Weights of a small GPT-style language model, trained from scratch on English Wikipedia.
Architecture: LayerNorm before each block, learned positions, biases, tied embeddings.
Training: a variant of Muon for these matrices, 768M tokens, 5659 steps.
Each number is 128 + 24 x the weight over the matrix's rms, rounded and kept within 0 to 255. Layers, rows and columns count from 0. Numbers have three digits each.

# layer 10 MLP down (transposed), 1536x384, rms 0.0247, rows 861-933, columns 192-287
115130129164123102149161102047139128183105157118144141105141181130121137102117112097138144160133141121132166089142149155162182142129090140152192120148150137121139090199154120139133120175129159107122131159147066153118084167162093105155113136115108152138122092141122102136131133140113132163
134116133104108095139113089112172150134142113116159138156081154092147128078120115133134155118154072119113147113122125120139142116138133123124106147091148116091096152106139105108123103112146138162152090098124109139101117167140125126151167131183119131106130111171126168137097132121125149094
131144156164113113087094130150156126130171149115149138181112114108103141147125078133117131129142104108094091127147158117133130163132088115150115117116086101210128146129129120083135144095123047107121118109100158165124140081072156159148149096097167121138138115108111127161091141121159135087
108132112124148149125121129138150142116127096121134111130119123154162100140118137110103220135141098127129156135132109104103111133128175144103144139112133151121124159139134148145138140113130173161147111136130116098115131113139119077141052143178161120128136132098135104134148115126119124163
107120126171137141115125122113141121091156116090138131117113142137193132116124182169137148138140153110104095162122129168155123117129131108155140100162108131134112130116133134133103145111153132150149120164197155169133096149171175145127148146121144148127119163166161114151124095110132129107
061153160118159103087114112175186120126108124157148147111109146180100143125103171127101149117098127125150146137147123138114159151180178186139158137158179106172165115112108127155102126103123147139174156102110117119132132123149090145196097125146142099074151152074121084122111143179158074162
109119137103142145134085118116150126138117156140116093139079112133141130141114137136142081129128136137144128143129166123132131141101137124161128110152129137102137152127078165137122145096107128131137177127113149097139154074156132130088109166126092096116117161142096083093123107170144119136
131133136148135132125125126116113134115139124124150150136105119126146109145114138128148157131137137144144143149119154123126149149145136160138113119105120104149126135119121139090130123111119101138136108110123137125134134117111140112129119105122093158118124131117127141126127137140116106113
120158156100126132157126083112155149077107147146091121134108156118122162157121105137118150137147143126109126119154137077117119077116138117088131082127147129154108115143147163104145126107141122126106179125129103117141050160122109137167137105174154134124110172132114156135159133083097131135
108130114146136120143109123151126118144119121108174132110145131156123149128147118125119111108114083152103122128121162154109106103121112101073128121083110141096169122135110117094147131164172120137086141100133134114105120110163145130106127126120132153124116156132120150139137094150151121131
147090196100138181150127126124138082132129154126141101095097110137141152123103145102087111086170090121135133144149176103141092124149148110156089147105147116164139116143130137109117129116104148107135100114123141202160118104083163154099126166091126134163154139197116097142140153104161122195
126085109139133129166078106112093106111149115094109154113157146099183133164136146138144102165108152128156129103110083157145158123144139141121125142135168128119132130139155149107135109201149129124162092114071154093156123127161130087173165096139130131115121109119122103134127139151134092159
149128134122142164142140154132118130084143121099128097127147161099149131170142156121096114108110119147129185120131124113142159128128129156129149150111133168111122088118120140110127091099141108132143168116121108096137091107168144179130126112118062142124121149146093135126127106102118123116
131138138127135119134091129109135120151143116123123110116147133141127124136131123127118131102146126143116116114137134115133134131102135148096151149111105151145124125135136133141145133130113135130111119139137128109112153109121159123137136153102122137130127146164124119130152125146152094124
138104128124153141132122108135140113122141133142129103094146129118114144113138150135122159163100137153139151136113122156123103140102081136123132118098155147152132077103131114138103128118123127138135105139106125123135083076119127149127112135138130180114117100112122103138108100140119131113
086108140150166106102111064135102131128205109142111165172155141120196129138129131105096084115115128120156111102168109154141097146108085130120097150134179138131147133118104148181164120141142158128119096133106126143108091126096154109124126131070063155118145128132134158132196092131140139108
141116123117110176134120111143047119133135117125142103105150058104124175141118170107100111135088147136134129181140121111102125147107131126141126088125092122104096095172141114182114160153118138098111148149121100202187102131140160115140076156165154125110153171130136170135121153104147159136
153147094111136125111122123115146087090156118085105103113142136118147106124153106122116139123166131080123135121122106134124113112104133142152101180123149146110121138115165143096138130116108137139126124139163137188137114153171106109123134123131094148121118123145112152140129127137126149120
104146127100089107135096136162099162134134161123123125098127132095128111118098105139124127124158134129107139156146144111095122132153192070141117113134107149152157129115088132138127097128161178144191112111100069110146114175154152154098118116113140102118113133110060140142133157110147134079
109088090126100097076134140113141103146144127139151145158113206126117111164129156066087114105138155124097086063144149126134148174145138115102144148112114082125195161061118141132119147123107130105111142113171098125118154161096139150110133158104124093134084118117191130141162150122113087115
129113137142131147105137146104128132149109165134124118160126138119149150113075126110149126108158088109114140118149124128099153123147113126105129112096116112114144160142083111097114106110111110116132136110082136112142134117130156134145120118133100120128112142127121133127160153125158121123
129116152121147143128114113119122118134126125124135100112051144122156122154136130135123128147116072121085171129119132126132121090135138125137114111120136078149164146140131148101125117109099105124141130093152107147185114163153144159099143081127149149132126150123156126115143099132111126164
147107114110150137085137116150105114113125134161128123127137151132106107128128170116139100138103096155133135170123148151132126117145128144137107129133107105136133133144120155153131130118137139158106133111107119125111129135101092123135094152133136137111144113087124119124109128118129123120
117116115082180185135139091147135090129119111193152189143105084144116160118125126123123083108151091149128113081118105120169106101093097117107138113103112160111104132183147092149087098109148189159142110163148120097168110171121182113088167107133130107119111114182116121127052164114129116169
115137104145156131126133137119119101127116089106137143112103099104139167119131089089114120109137153127139135152149101140125120114151112137133131149125121152144108150149138186126139119125122097134076159147121117156107112160137107159113130163084135120121134134144110128143120144125112152116
156141121122126130103132112126129139121123118112123111141122114117135170141123130108136146121122158133139146141118110123152145152157135110098151104170129140145111133130122152140129134133125124112121136118103137131133119157117130121111080160154140118135126134071143132139141129126125115127
132163124129124151165128202100148130117105088111089132194063108152119085105145126085104138124116120127088125094153090151141148111118105099117141102153119102118123145157172157108088140137102155144111094144151144116124114121109160134045126137128102121109097074163100112108103117096145125065
119130130123078180165143099105168162096115144140149113127109120155098121123120132149087129119120136201099149115119125134131117114103102149135130169123146076134134070137079094134160132124139150149152128147100124116153084095150075122081153096148144124117129132094180145126132095148129114137
087125102123141120134112142100122147125128087137121131136115106139136110106140132092146140158139101137145132130071135111129136114130151092140134167120160139078115140138137108136145147124122137130139116147087112130133128132121137132125116136161121159129095106157154162112138151112134112132
100132164112203158147087137185127160121143151153113096154123110149112160140090144134082099165074166096094137107144067119065102102069112166113127062137158110064160139100143119167149111138115145095149122110134081143145148111140124114103120146129143163113141147133172107123126128131119131203
108155095126157098131184172151111137145168120134140130122157138122043126129067105160116167166106160139061160102121131137079131141161151135194053107089112163056122114127112117107110097111137107101149133145165116159119120112134173128152138139109148191132115099157119098125084153191124118195
086128077132119147100161151151090150113122117168095178130180146091144174073144156108160074127107129152182148152152187135130144120097115089095144128160115146088122130085102128085097083130118142123117134128112162187164094148116086125066143142162129170120128141136067149127126135094107092128
090148099172139098146152115164150137135137116116143114142149177134139121123114125167135163150126127144092132123109131124124107112118154090110100080123152124143134143089119121112119119124127168140144117122139121127103124099137152145120089171172102136135160143145144139160151113171117131152
102121175126105137113114128125109162100154117101150146121100086116066124169066159102122084141143150113128114121147141090121092094120114143097165121145148123151082133114141141155139141171122129174110096136110146136147146148118074110078152130150147116103084124114115103113129138158123144147
111122126132129113115113117207132188105094080135136116122143126125150118128100122138090163153100145099105125146070144144109133130152129150182141104124093121081194090111142072124112136133144174131147143091070127128170098139149134137124161148086099094103105109167111165140154126150128155119
106113128196133069077093134129098127139166190175135112102126151163112157118080118159148117088132189110113172162147135093096130141173112124148128112121098077124144061117161137155117097126159131127126160142120136125147111128136156115154050122053168119144152100130127125167124125123148175148
114168163195154090098076102155136101120096137119119138111125157111129088138169129115086096153128140155118149167102143117127106162130157096173085131112110134094140127152137120132109124128147138144141133112118089127103141110096163158125121141170134117126163093127128138114110137122161122151
154135099096128144116168121111131094130087116120133122134152103096133128110135128135124130123109167140103165091155101125082167131127097123091122161109145151132149146132123110138124128087124088119128125121088131110130119144155116147123144135106147158120150106127113122089112152144117138143
120139103089104125102152139104128105138151115128173129099131116121125116145109137140110094128133125138107142138148122135092139151115121181117124155091119089147135124135145131104125142097118142124121147137113090112145150150135148119122101144095111138162083152159100118142128123156106105110
126152118122128173109099126136130125136114125142127093098126137150147166153100132143143147153132158135154122118153119131100075130131104160116116135085108143123115152121093143104119105106164104110091127114103119125142116117139136112110142125150141134133116122159136111112114112147109139096
142107137145122147099152094117128122108145162124134155128140136153131128107127144126111117136106129063134154113147164158145105104084094155100131090090129162139151115104136140120143150137138179163133114133124089140173166123148140110135111086105094142151150129147083116126120089151111148128
110178141166158084151111145119141094115144104070140102120187128119126122106143077100140182122167090075120108139096162129154112109138199077174151166118146173124123132118082085135146107170157083144121170155132153116128086076217077095100112123127092120126066091105098073134135097121140152175
096108121110136115151157111142140117147115110107120114130145123138144127137129163119124155124114152139121124112149058133136162123099119124098117131154128119112129153100148141121122119144131133125121134157105145123133105143146056110130139138156153120125130144117130167141123131123110144075
140155141101117091108107133096147151101122133130145144098134123160125109155130170106150113109117112106118128111134183116154122105132079132097147163174099084175129104107134139122093110128110099113131163152129098141149081153122117120135103135112139154141163105118143152115136142130130129150
113105131138185120109102115098168105096122120155124131108178136155105130133126122102144140127142144113125149157100131120112140160135127128132142134114225164141102114127119102112112169144115131125146128102185160130126154133123150173127122136122147135154129143108112111144135111106148136088
144113139108157071205097134129142123108143151095116108123111107146132133135101110090109133110132106161113160153125113146139118120134124102140150131125093112131136123111124114090133146166135110144127102144110133073117176127127109137111132098128159086127155108163106135111126138081117110147
102195125117064098109109160141130180131161189154159172117153158155135156131090142130120125091229125089105088146093148133146114158159135084184127123195159119142111174117120137133125142168134194087120147136163148134123111136128133083056154148145074096134143155164155122130098133138118101144
152101129167172088119112127111069112118086148192129179104154140076168139074148096100131135165142117133135155109103170148091136120150158097122181070070130134092111113127113123102154099173103153122138142119140096126192132101182160130128115154115109125120139137159109160106095120080120143152
104136112132142158095122158114092110103112114110107120141109100143111136133152101169120135132153144126118137139161112101101074079118131164084095114147108145099103131172134101146141135150161147125127129105088086096193137094133117112164128084131152124077150106109120121118157112106130125117
091115102113146093149120150102140112107120152094109117103136125123112146145087088091089124125133141153135158161140188105096144133152101129144110094124123113118097120111106121152136122146148157160175160140121119133143107093076142154130147147097093148108144117116128146150190129107114100132
130158121130112133117139142122121123157171118112131127129148120130107122126146121173124132130120100127117115149103100153175156142131149129113148124136104108146153167157146121093093104106164153148172141134124115081102132152122123104115135179121130092134122128147094191098121145173116120155
120119169165135125128084146119108140129115132111112124145131102163116112141146140158113104105094119137119160073101074151152114108108135092102123146174090079176121113175139155094117180188146160166148096126117121163138129113168098138161104122156091084136146129186155169137169098111162125101
134129148114090168163104090119174128161121130124076129136115118157137127102139153113092142171113151136169125107156121141150102113105114123125135074130170164126169132110110150124106128125112114113114087133107144120109160115069134120134129116150162128149141107082132144126093113143176130145
126139115127091150136130106137163112129110079084116133121158113102130141122130146113140104141133121155133129111140127126110107147113116116132139129130113151093131137126143137105136119155154100142132136105134114141137148080147108143117160150139150116114146132109123134120130123099121152121
067117121159104139089103106121093110189115115083134118100124160135137103142064112109144143136163121137150116116117111126119175118151166113149155093088151131126130135107134157164119114129127120094147105169146121122135117128100140186091144149141155102116082132119143147088147150118091119197
137128148142151108133119128166103114131092106097115110126163131125108095144107118139145155160107123140134134108102115140140150151132122132103157143126136116124107102130130114093152092155131109138138127112151144081127149173155154171128127124113141110143136116156127154146067109136120150129
124139130099132140135092120136128106168113118106126091111179176120111132136176090161161139166130100149132087146123053133138140174139142152113090107111169104135171129130136126136103144116139142170084108140133090147131113159141173130110119131143129128088133167128110084138094190093118130126
110132146120102139089119156133133131123096121130107124153129123140133158127121121124112118143135148107125121153122112124140138130106123125079112135116154140146124127126153122103116144102162151156135157128111113137126110136084156148142111137106137128106114121100137145133111128086103152125
148086118124085100151127110108139129150088142136075116099118146110122162114131139151152143126124135119097117132107131113111146112110151144136113166133140136124091157111099162168158148134147138069129098111134122159118142142168076117112113059123068144131128102111081108140114110104142129156
129091101126090093085148132101145168111147109187155114106172106113151137114143163153184063130082167099110142061127119172120143089136114093120127142088122126175150088138131157122110130134128146115097114145141152137120139119201138131126148106112121097111194143151126150124076135143132105128
126142094149100083149170117093158082107108070156125095102161145145085163215134119143151177125110136127163117140119122157144129138163115087140100137126131104134109129138170124127087108169156154091114106163087131108139125148117101125132107099141116112110156150138115153128113152107116114178
144099130092166144142104103134143118154147127163131118132164115116125104133123167149135150149117107152152115135113108117126098108122151179144128126167158156133180103151175123104099121123150158164105084128105108103122163145169133127133133103090105135091142103113161121171124099098119079149
179121117120133129129121146162125087128133174115094118124127134102107105179137125148146134122151126111125126114106133111128130153132145135135113101143144097141098126103171116118123116146144115123114142161095092122122118129154139129104112116141112111133129127113107109120155125148146128107
112080177116100142162104172108143140138119128126100119112170115146146122145113110136136127114126073118124179092127137101145148127087117144080120095145158090150119109159157123165091127117137093092148135131116149109118110137129159099108098137119116130116144092115089116128150126114135113149
145136112126153101127170124142135146137101120114127135105159125170148165103089132137098072135110153111100182146147149146142189093130130103090145108103106127119138109108138106116143140100125112127136128080146068087133141130140118128092143191103078119134120132107120143138137158126111116131
099109113134155146127141140123147154152145107120123130179115136166137110122145174142120082143140101152138091084084113103152150117109150109094143154103118147133102128178119136108100196103159115136103114127121133156137148160130107106134182095151111120119134142125167152139132155116151128120
128128140139114118136109150151145154131149162111115100113142164114130116121115134130105140095124144111121114144142094143109141131115121119082127111110186138129136102162175177154133123121142109128140128127130089130101133133110099147147094106097126148117145149138136143127132110118150116129
169114111116141133077148127141120132119148116118134136141164140143107170159143127125108107150102122082127132117121168140134074145137139150184100123113103131116152089137161170117117117110094105163147132146142111114084133085080117117106122089161169162122102113142166113150132111117112131134
128139107145086128126159143155116163123132108157172087072133155117115154075078063145151149118161122089125126090135137167136157056191110138144140103129076131163130116130103162109158140121206135160088233099142089129128128128098137106120190090121119169147131124112129169140105160143106170171
112159112159068119140129101195164145115114112152164118092108081155111104121118135146146126123132147111111108101135125174135139111100133118147121117118118148104149095109144173121113170134153166118178130127137138149139093113121157098127076086074104111135117107076099156122120121111109102101
159185123119126150109096191123130130125132158155091171125154132124117150108126100134105134109107118096117121120118147127099119069138106116112088138119116109126106131152136105154143160126143143153091130084135147161138116134115142141157110123115155138108104092148107083098135077138170103137
146114129137146163117145143122121142107101140091135199099116115141127131108119104137151132106110156143125148145115121116115151130107135119102139159109136119136129152151114116115122129113118123118136153112156123149136123117110131096088119122156116115147143138147122151140134127124117149124
128123154107114179129104145150124148107080096144130144131143097141113144150111135122135132126120120104116140128128096101134161116146145168087156180138147113098141133128154119139090132148123118116151118160136133120136106111141146136165111148097107118094121146166108160135131152138103067101
# layer 10 MLP up, 1536x384, rms 0.0413, rows 862-933, columns 192-287
088139131136117163125132068082117152145144088170142096158149109110137120111105102073163145113157163086108131102105173128119090107147131107136135128122147134122130137153149150121107128153138161120134152104135117130117153118134111134138124108185133136170185131097135118130149167128144164098
148183130135156166153129131167126161132109156147152118144115130134150159164147141115125073119113160145123130103140140186121167140146167143120100132120125120139125134119108114134163099161130135134128126096152106114183100127166122110120064068146193104133120107112130117087138099148139153155
155154113138119117120160124097106136143121163137140121098161181124127192120116111162125132140097133155145097128121143203121121165117093146142133112111145113107116112116129132110130111149130089143173152114181130135167118147142156128119140059088115106108126178156118117125047160087125137087
115181142100124115112111103136117114121131114112141105092142146128128125112139114109103185129087157114179105128135180143134169147125084142141117113142160104128127110122168111120139145111096080060109119097139124107112164122114086130174110114121146089079071136156191148110112123158134117114
124134121155146146141144144132064122174162151147168124132141111099087125115153149166135178148117124132099159146129209159165155174115115143121118105150182116097108153136147127089135144106128100138144165111177142124103145149177123110106144128108079142160139092114106124156154111114110150110
099118101165132124100151147145092148143137114131146149115123152120109135112131107101179170137134100136107137103102136136149118104131089152102146144102109106121102121155149099141122091119166139104135139169120130166157125145160123133196109097140114169111107121100110143128130148109127136143
096168154110121182119087128121139126123139130121126122124133133136088149128132138119152116120124148132116121102113123119118089117108107097110126143140108133137140147137131148111103124137147141138076133146103124177168124107122132145105163167116129153139146173133084109126102157102114059113
090151114120135133128130141127118087154154135127139160167126107133134064131069156150113122153121104115138134149144148125121131138125076098134116129138156152161098162121143129147077107167159132118162146133111156130154193147131082154111107175157083119103131127187062110154100164191096115123
116134131113099117142149134045084144147175134109164158092132105097128134153095135188154103071110165071114108137115149105126076139154089172148106135134119118170138107122085094100153174166155183058168128150168136138128117156119123094144117149130114098102112122165109153150175128151173123078
107136110106179118092129078069180105118115180091120132187129122124177136102184092143161131070149096123178114128126085152181102124123142139137102105153139092117132156150134122083182134127109115127081175100127098119111144118147149104114163126133116107093129124134137111114136132145102105133
175126078129155106109198111118149204124111112127122116127132162122112149084145129090177116121100130167134066129135152095151053161128191138156141137091137122105165115083140113091111099125158119136116126132139098121146122161121141129070088170119167114133144120135119119097104125154114133146
156092121146099129118120132069118136111138123122095123139136142150098132110110097150153152171114123116126110126146123097135099122122113118134179124130122116129127154129155133155135128141131142165172129104138144125114137123127118164125132127145161106130093123103108113116118143116113154114
150114125159102137140107092144130135139133118150101118126123120143162141118076104102139127190135120134126145135132150122164129123137142100097099145126132150129150121149137089115153115119118154131096126115134111126136143140135123117141163140083123101131157142126082127134122119128146149145
116159121153140129121167142127116130149143138143114135144077121135113107151135132105168139126164127124124105151136158157125135093085144131100124137154128143102141133132126096124106116163122145120153106133128106155131134151111147142151154154146124113134140136132122135136137110082148077139
103107161126136190124132105134125094160103102083123107095165133088113105070145122086168184165107148113165093106113150132172171069177102152118122140087132097154166141135156142135123129115157125136186103147101141055146149158121133116108127148157143109122102089089131132092126164123118108088
125146090165077175176111132134132150101132106109139128129149122202123148125191120130123112126132141154104099116139103144118133219068122122148125166127145126144127141138170139117109121129159128134151144121079114135154090139138128104134105125113113115106136076144131106133094097176117125083
111099125148119111094068155117178138145120160136157173131156130119146142106126131091143145168131129122120101142200113137109179162104117123127075147138130104035125109094082132135134108149089132120177121138111139115127105168118125124120087128141145107138126151090146127127124137130152102144
122134124108132145148151149113125160169101142103095137105143122135115125086108104199129153094138126112094122099109201142121119170119101151088158127106131128148098167122116158112118171146160106117106096122148172087097124070118120170154142111146108130167143155094133120100140107135139121163
162117119182108109132139170130186117129086089101093148111124169085144129109106117140157120119203086161132120120129097143118115114122142106152143162143119120112127103116144111084141102124113130115190169108140066129152109125116150149142121120080105161157123121132119131110159092155136108078
128116117101132141132126166109126126113116120134082132111118120100095118120138121134134165181118115119141066132173127151112134125154112135132145126126137127115129142101119111126105131134138129145124122139151131109125123131138116116129124114137123138134134125129151129114139111138140130108
135110109117057146116138071087147099191134119135099155141184079148152073164116132105088147170160139098157087088167112151133134108137138074136158141116097184142116119133136084128123099150127077141108143164151128106136122130117154164146114120185150102207128156176136104134070124120103170141
149182143160095138120163149122114135123194133081102138139094097151127090178109132095123135119194139150068122121134158174098161155080120075102176160135082108117133165137124152088128129131097109089099112146132144149154037166185090112116137155126122140159134109153162171127120130121129138173
085133107116128139202135136151135166163111141093112075112091086149146155100131078109137146128120124127103167116113141137156150122141138152149154118145140163130128131142139159149136148139147132107186133127119163130142000132144110142104126151111130172103104129144161132111100118140096045105
162110113157140101131160128129125107148178133168110156103183159148102146158108173141137122119122128152124120132110148104124096133121124115095102120153130140090136134139130131129099106135149124119132140101138102144139118120115137145127109097149142118152117141132156140142121139166099109148
114125078124111094100169159148102071104168130123106128106139164142114073130111134165153081131156166111112152095134181169142093086145153136125134171150133118142100143127090153107171063148173138124149116107131112076103132084122084113148135135112119155106121135133126154172116161165109152121
116081107141150164112129102114165157104150097141132154129134144135154125103144122126129132134082163077143148167130129143118118083119145125109133122148148179132114153103108155160151146138134096124138095149094159110136145091088092132072076104139106128140168181159158103102143099139117120106
147114161114168120137108146141109117075120136123122171132112100119096131159108139138145101136141111120151110146077119118119106118117103138108136158146144099131149092113085134100090129120095127114102149125147111110136119147110121092098131133129099176136131098132143096152125148154126115154
142103152106142116099162131136115141120142122106148143113139157130158169155135099178079113103099130132129134135174127137139153151099075134153118159141124109157128162132125149113141086117129156185118150094130095143130098157137129094150076166137126085120165101136123128137107161097189093112
129104142134127126131138110120158154113126174084126110122109134086133173135099146212107095080111113119107156115139119135123099091129125139135145109121164130097127101125122124113138116131117124127112141151072151143123096111154072125140156113130139102124095187136124155120107132089101157129
169117117099119124129113105120103073140116124104109099170137141139132109120150113116141118178140115143091129117097125045137089134115151119048166134109164131122129150066164086123166098112128127138117129082154142108087140095142112152132054127159128092100142106156142132150117131087163122081
151125165128138126110093111148137105152131180122067161105135116136140103121159086110107126122137081154111171154115158147154165185124122108124122116171159139125138113108093131142125127082083154113110128114134103130125121140112122136103137147158141123112172094175124116144082104154137105115
125155126130155125097113094152136126118139134146160143087119127143111119172157131125131132090166120140094178151156076183076134123113128152166082149150167146134148148149110144142134101109093113124144113149182137104113136126143075129085122138131124138132128098117140172109112170129113126160
135156090125136158168160168127098119122098131147130149093148107105144116123100083132114144128152129130142134143127137107113172135118124128065141091147088135145147108148114129092084116136155137167180088118146122133131120113125131154168084107102073096175129141101165143173136139105116108077
183128166135164104166160139134141133179145093132089123141102130163104124134118147163122194103116114180141134110155147174110145201131132128137138097123146129143091140171118157150109110134141093111143125093090155116100112122072131138119134129115113124149076115128146156202199109076155135110
170111131128130121183110108114120086169118119143119140115115110099135119203145131139155163142118094142150106112129134133112156126138119129141131167171105124092121125097098113099146147117128100108111107143113154101131112100147096104161151090122138148116176156137123127144133184154137090127
139131141105123143118125110128096138151164110119147122123130137102143168192148115190077155165146149124133079103117126094105119147148090085093116100096113165137157154169155170104090150139121135137133127134117118135145168111103110147129104152123147130108146133184133135070110173103167122134
134107125116140150135101166139116152054177139092114145147093097085173139157120153126129091154144119124110136139148139132141144141095135153143121101110089081163099117161147117137135183125110168147124147149142119146117111122122129095088108118115147133132147089110118136145077121111121097114
097183086130123131158090153116127133122117095118113077148142143160128129159113120102168082136146138115116137122165156110132171097144145134090149118136098119142136120104158135135157106128130166129112121126130131106160121110138122144134173105114162126119108146144164103077133126120090137135
104103135152139122123148128137148125119136146135080151120149090094147143153141164102177153141149121131101118107132134113121118106096127116143146158129108143133132131086153127106124127127104172141150137110178178101125124130130171120130106128163081135084131127167122121140134167184086128150
118096105110129102165132138140090073125134119122149112109089131110143132153170133125128115100115172138116116130079135112127128134137128139124105127168119110134078126138111162144129104150137129099102157144115131072166101106141124119132127173158139120142121127147160129120126148136100122135
126125129143090139154144113125121116148123135134113107088092148124090143126112137139104134104123159102083114146121114105148169176110128145127113159099089204124102126150126164149096151118086117110123113140118131134133130108113132161162097118155140154130124083161140125156108113144149111154
104109123106139096147133132139129111092102179114122120131097170114104100138144096109130118140127098124148147158088164135130100144106126101122134150104125118128151130136158093155152130134088122085099142116126085152160102120116109111139139116116125139129141141107117128119192112107138134183
104117111157099134105118112140150108161115136115126144136137169119165144141107135138104143117130113094134129112094149142105151141097122127134096117100087134101125096167128112091100132117092130123139134083130162147104144136182080144120131168161070116144117082140117138129139123134056116143
126150110106121146139106095165110119115125129109103139119135120147133142172079074151116115143135126090126149172105164138138148133098128124093128155110131130134140129114146140112145143107105153137145130096120137156156136148115103126132130112129106122127152129078116138129142138125132170125
104105126138115140130165127110160119124103151137084160096150103134196126113123112125152099155124114090131112147130128163118119128111141122118122114108096147085165176137146122133096146099103120131184136149169085149111116140114119129126160165107114113135105150111134169148134156158098139124
146117145129133163131118161055188112143137121148115128064110129090096184154109125163112121109139142117072095099125162130103162133073088099120107144139135092129129159114135131185168125127164131151127158141123083145182132117155092110132124137098117149153131121123116147076119115146153118139
145129069122163158123170099094140139099133159126142118068163161130156135121125123149169101142096114126156143118139119104131102093027122129166078159139129113155110108106130104159151161147144146135119130091155076123099101092111123129139135152126106179147119159170130133094117150175085154153
096136112128101108153132089129105152154133118087163113123123162130122112139164163149129191133123130130100117165109125154118108151039167112132135134154109134133102141099120103101119119108114122179154134149068130087142157170133160101171167138141118108120112118141104115092102093142113141114
160170096127157158141138129126165136095114107141139140161154152134117146186121107115133129134161112126118106101157115110110152139133139119157138154154129100123159172162131128078155152118096124095131102125106157149143097151164207112123184134140140109155133132143098195113095162130119130096
117116208132146088167107133147106119127167140146123118165099150103115111099117134112114090104121106137145180181099146131101092123087104144166117151120137135127128093122100161156148131115125129101117116152104150164130124084135136146154141095174143115131107128144109084139130134135085136122
121126180090148140138136130107171122117115142138141137128112147101170128145108133126117099117137112147084131141148130137138158129105138177088124136128151127090084127113165146084160096095127156134127130122120118098127103122103140142131181115147148137114143079100146131135103148113130097123
147099106125154126109112150170096144101121121128124154062144129134118117127114128168128171105158113129116149149160127119115142154153134139122138125088122160134155131093117112113104133162108113147133128104121131109171126107160138146043144153110173137111119143170115135077116143129100156093
104147118132097117135172164100165110132111102112116173134110092106133110141156141120172153102166140141135119123110094124142161115132140130151086180103172108097115157171120117090132116100144148113143111137118098103182092120168122129128120120165059098138170101162096187117174161134146141118
120138120112130090115166121122151148149164108149109170114161166087132126109109107124126103139077122182157109144123164160143109137128125129124123169134131096118141129082160089078148110131172126127138145137132147127131146132097134133157156099115111164122126082146148082112087159142129104114
173130110127138123151126113118112172102138154137099090082118129127142164157095127098135127149146143087144131126134103132114110122163121116124133110137152152089117125119157170127102115118138076123067130162118124138147096104112086126150134075092136124133092111144113114139165096178105105089
143120075118136123081155108073146109092112181144122128130163136140096131123139085112128165160167085104144158124107141101134123174130123143103158134165078185113112113126127153090142132129152136099143104111110128132141122113163136147115120130141112125118105124114109143150149096096155135144
097117128144113089116137146141138110143193148126113101135145107141134137146115136114120134149100160123145074121157082082117126119124099133158140146149179126115114179150096146098126087147102165146106123135124110114114103165101111176122148164158119152125121124131146124099115136141136113098
114121161150119124150143135146113141137102144093124169177160143135121107139105155124122109097114103095142108104129123128131107151079166136109115076090134098121152129166119133092153111080117144132154104098105124101141132175142138142135063122145129147110080113126141104131141132106103118126
162155136093126178142126127120145142146164147148130131126138147114136149115077140129153138136137130155121089096150091146122181129102119148143100124093149126130108071127143136113092102157103111130190116116113149127084157096092159142141105156148105128138124135106102132124139117146170140078
143139133145154101158154126104182124141189115111118132135131110075140092141128127148184083132140125138146120096149136159149112189116181113071141112096135164047138175093122094138139170121139108110100123150160166134098107120080134119112093141154129138135145154177162115159132120176097148115
131139147120068118118146109152102135132074137120154177133106132100183151178123085102165089100126102109128128172148133126175150179088166157124133123136126151164101177122118119102156142123108139134085150107138131140082100143123135146096158117135057117109156167130148166174099099158131152104
142110140125084134137143112125155151148138128107157153139169148122141130128122132128122151117136159144107130123132090104138135117133096143075139159160148143111142141135103109152131145142114142148124114097126148119133130132106139108151109169143105110124109135132155135139113107138127159111
114149078134141141123104153090094114073167165138129137151131116129151126130141080131156122117117116116101139145146120147157118130129106121115128146138115136115143127128100137130116133116116138093118119091135099145149155136135117132078092151188126087132133146146090167086141145124124122095
107114184149147140116130171146095118158101148152100118158113124111075122106092070153125154097109141164140122112146109124139135164126119152109107134081128121161091109141124114111110152107174119095091106093082115087141116171142143126144107130080128132144112133150116142107117135143141192132
164191135128135136127146098106150139122143080133106105129090125079146136135084106105107147095140136129097080152134160118114098123138112129142095122133112135143101109129144125134155156150107111158172125148133144130144097086165141138148132109124158163172173147144094123137164130089139112110
107126145114104141107130136126122106119132116098141101127162115115120137138150127148138127117156113121153086160130141146113129135115155122152111181151112146133144122147102106173132156131136108109125122130095128134135123129150158179104141127152133120143130110153176098131108118132115122131
131114140119132120164058133157143157109142128144119111162135100151127112115137138168160113154097142123110136158141112132140136139132110098089124121117139136104168140113190167090102157096112149136103113129082146150111101193093117102124116163119051092108121129151171126129070156137113116127
168094121147113147138109158109169176173135251112121106081097141140149168156112135136121098119133124131116124180110097162139118113156203111152111144139147170178102171081067119136097169159088136121209059105133121143104106136179098131099136099171122115106164141128136163154156173124135139122
135127152128102083101180163147128148156132138115067156121124127104111149049149141157156172142123124120173127157118113128132150170088085173141128158116115124151157104145055125129127179133124100122103133100123124168121141155131117087164158140154138155180173151109112137100108108130156159145
110142097131097130145165089117163138100120125087156113146112104142114123140138100137134144159141142118122146115141140092116136134135161122108123154106099157130125129163161121141109112126097081115113102159121120130146145119126164105117125114138091128134143147127125129125108101122132111107
111130160169128130137129097161147174099161140098096124116106138100136147121134108144139145127135141085131134129094161114116127107128130124152125099121109109116124117119139113149125102116133150161149139155141113069129128129187130140120122119091135090095161144121080139144160130118121152101
165104129171122163170090153146152100135105137114147177095140144136118115124105109130154098111124138148126109126165085123128094119092162120123125122097124156104140102139149138151126150126137134136170114105128108142129164114128129084140159103123128110126169088129117084123142127111106107141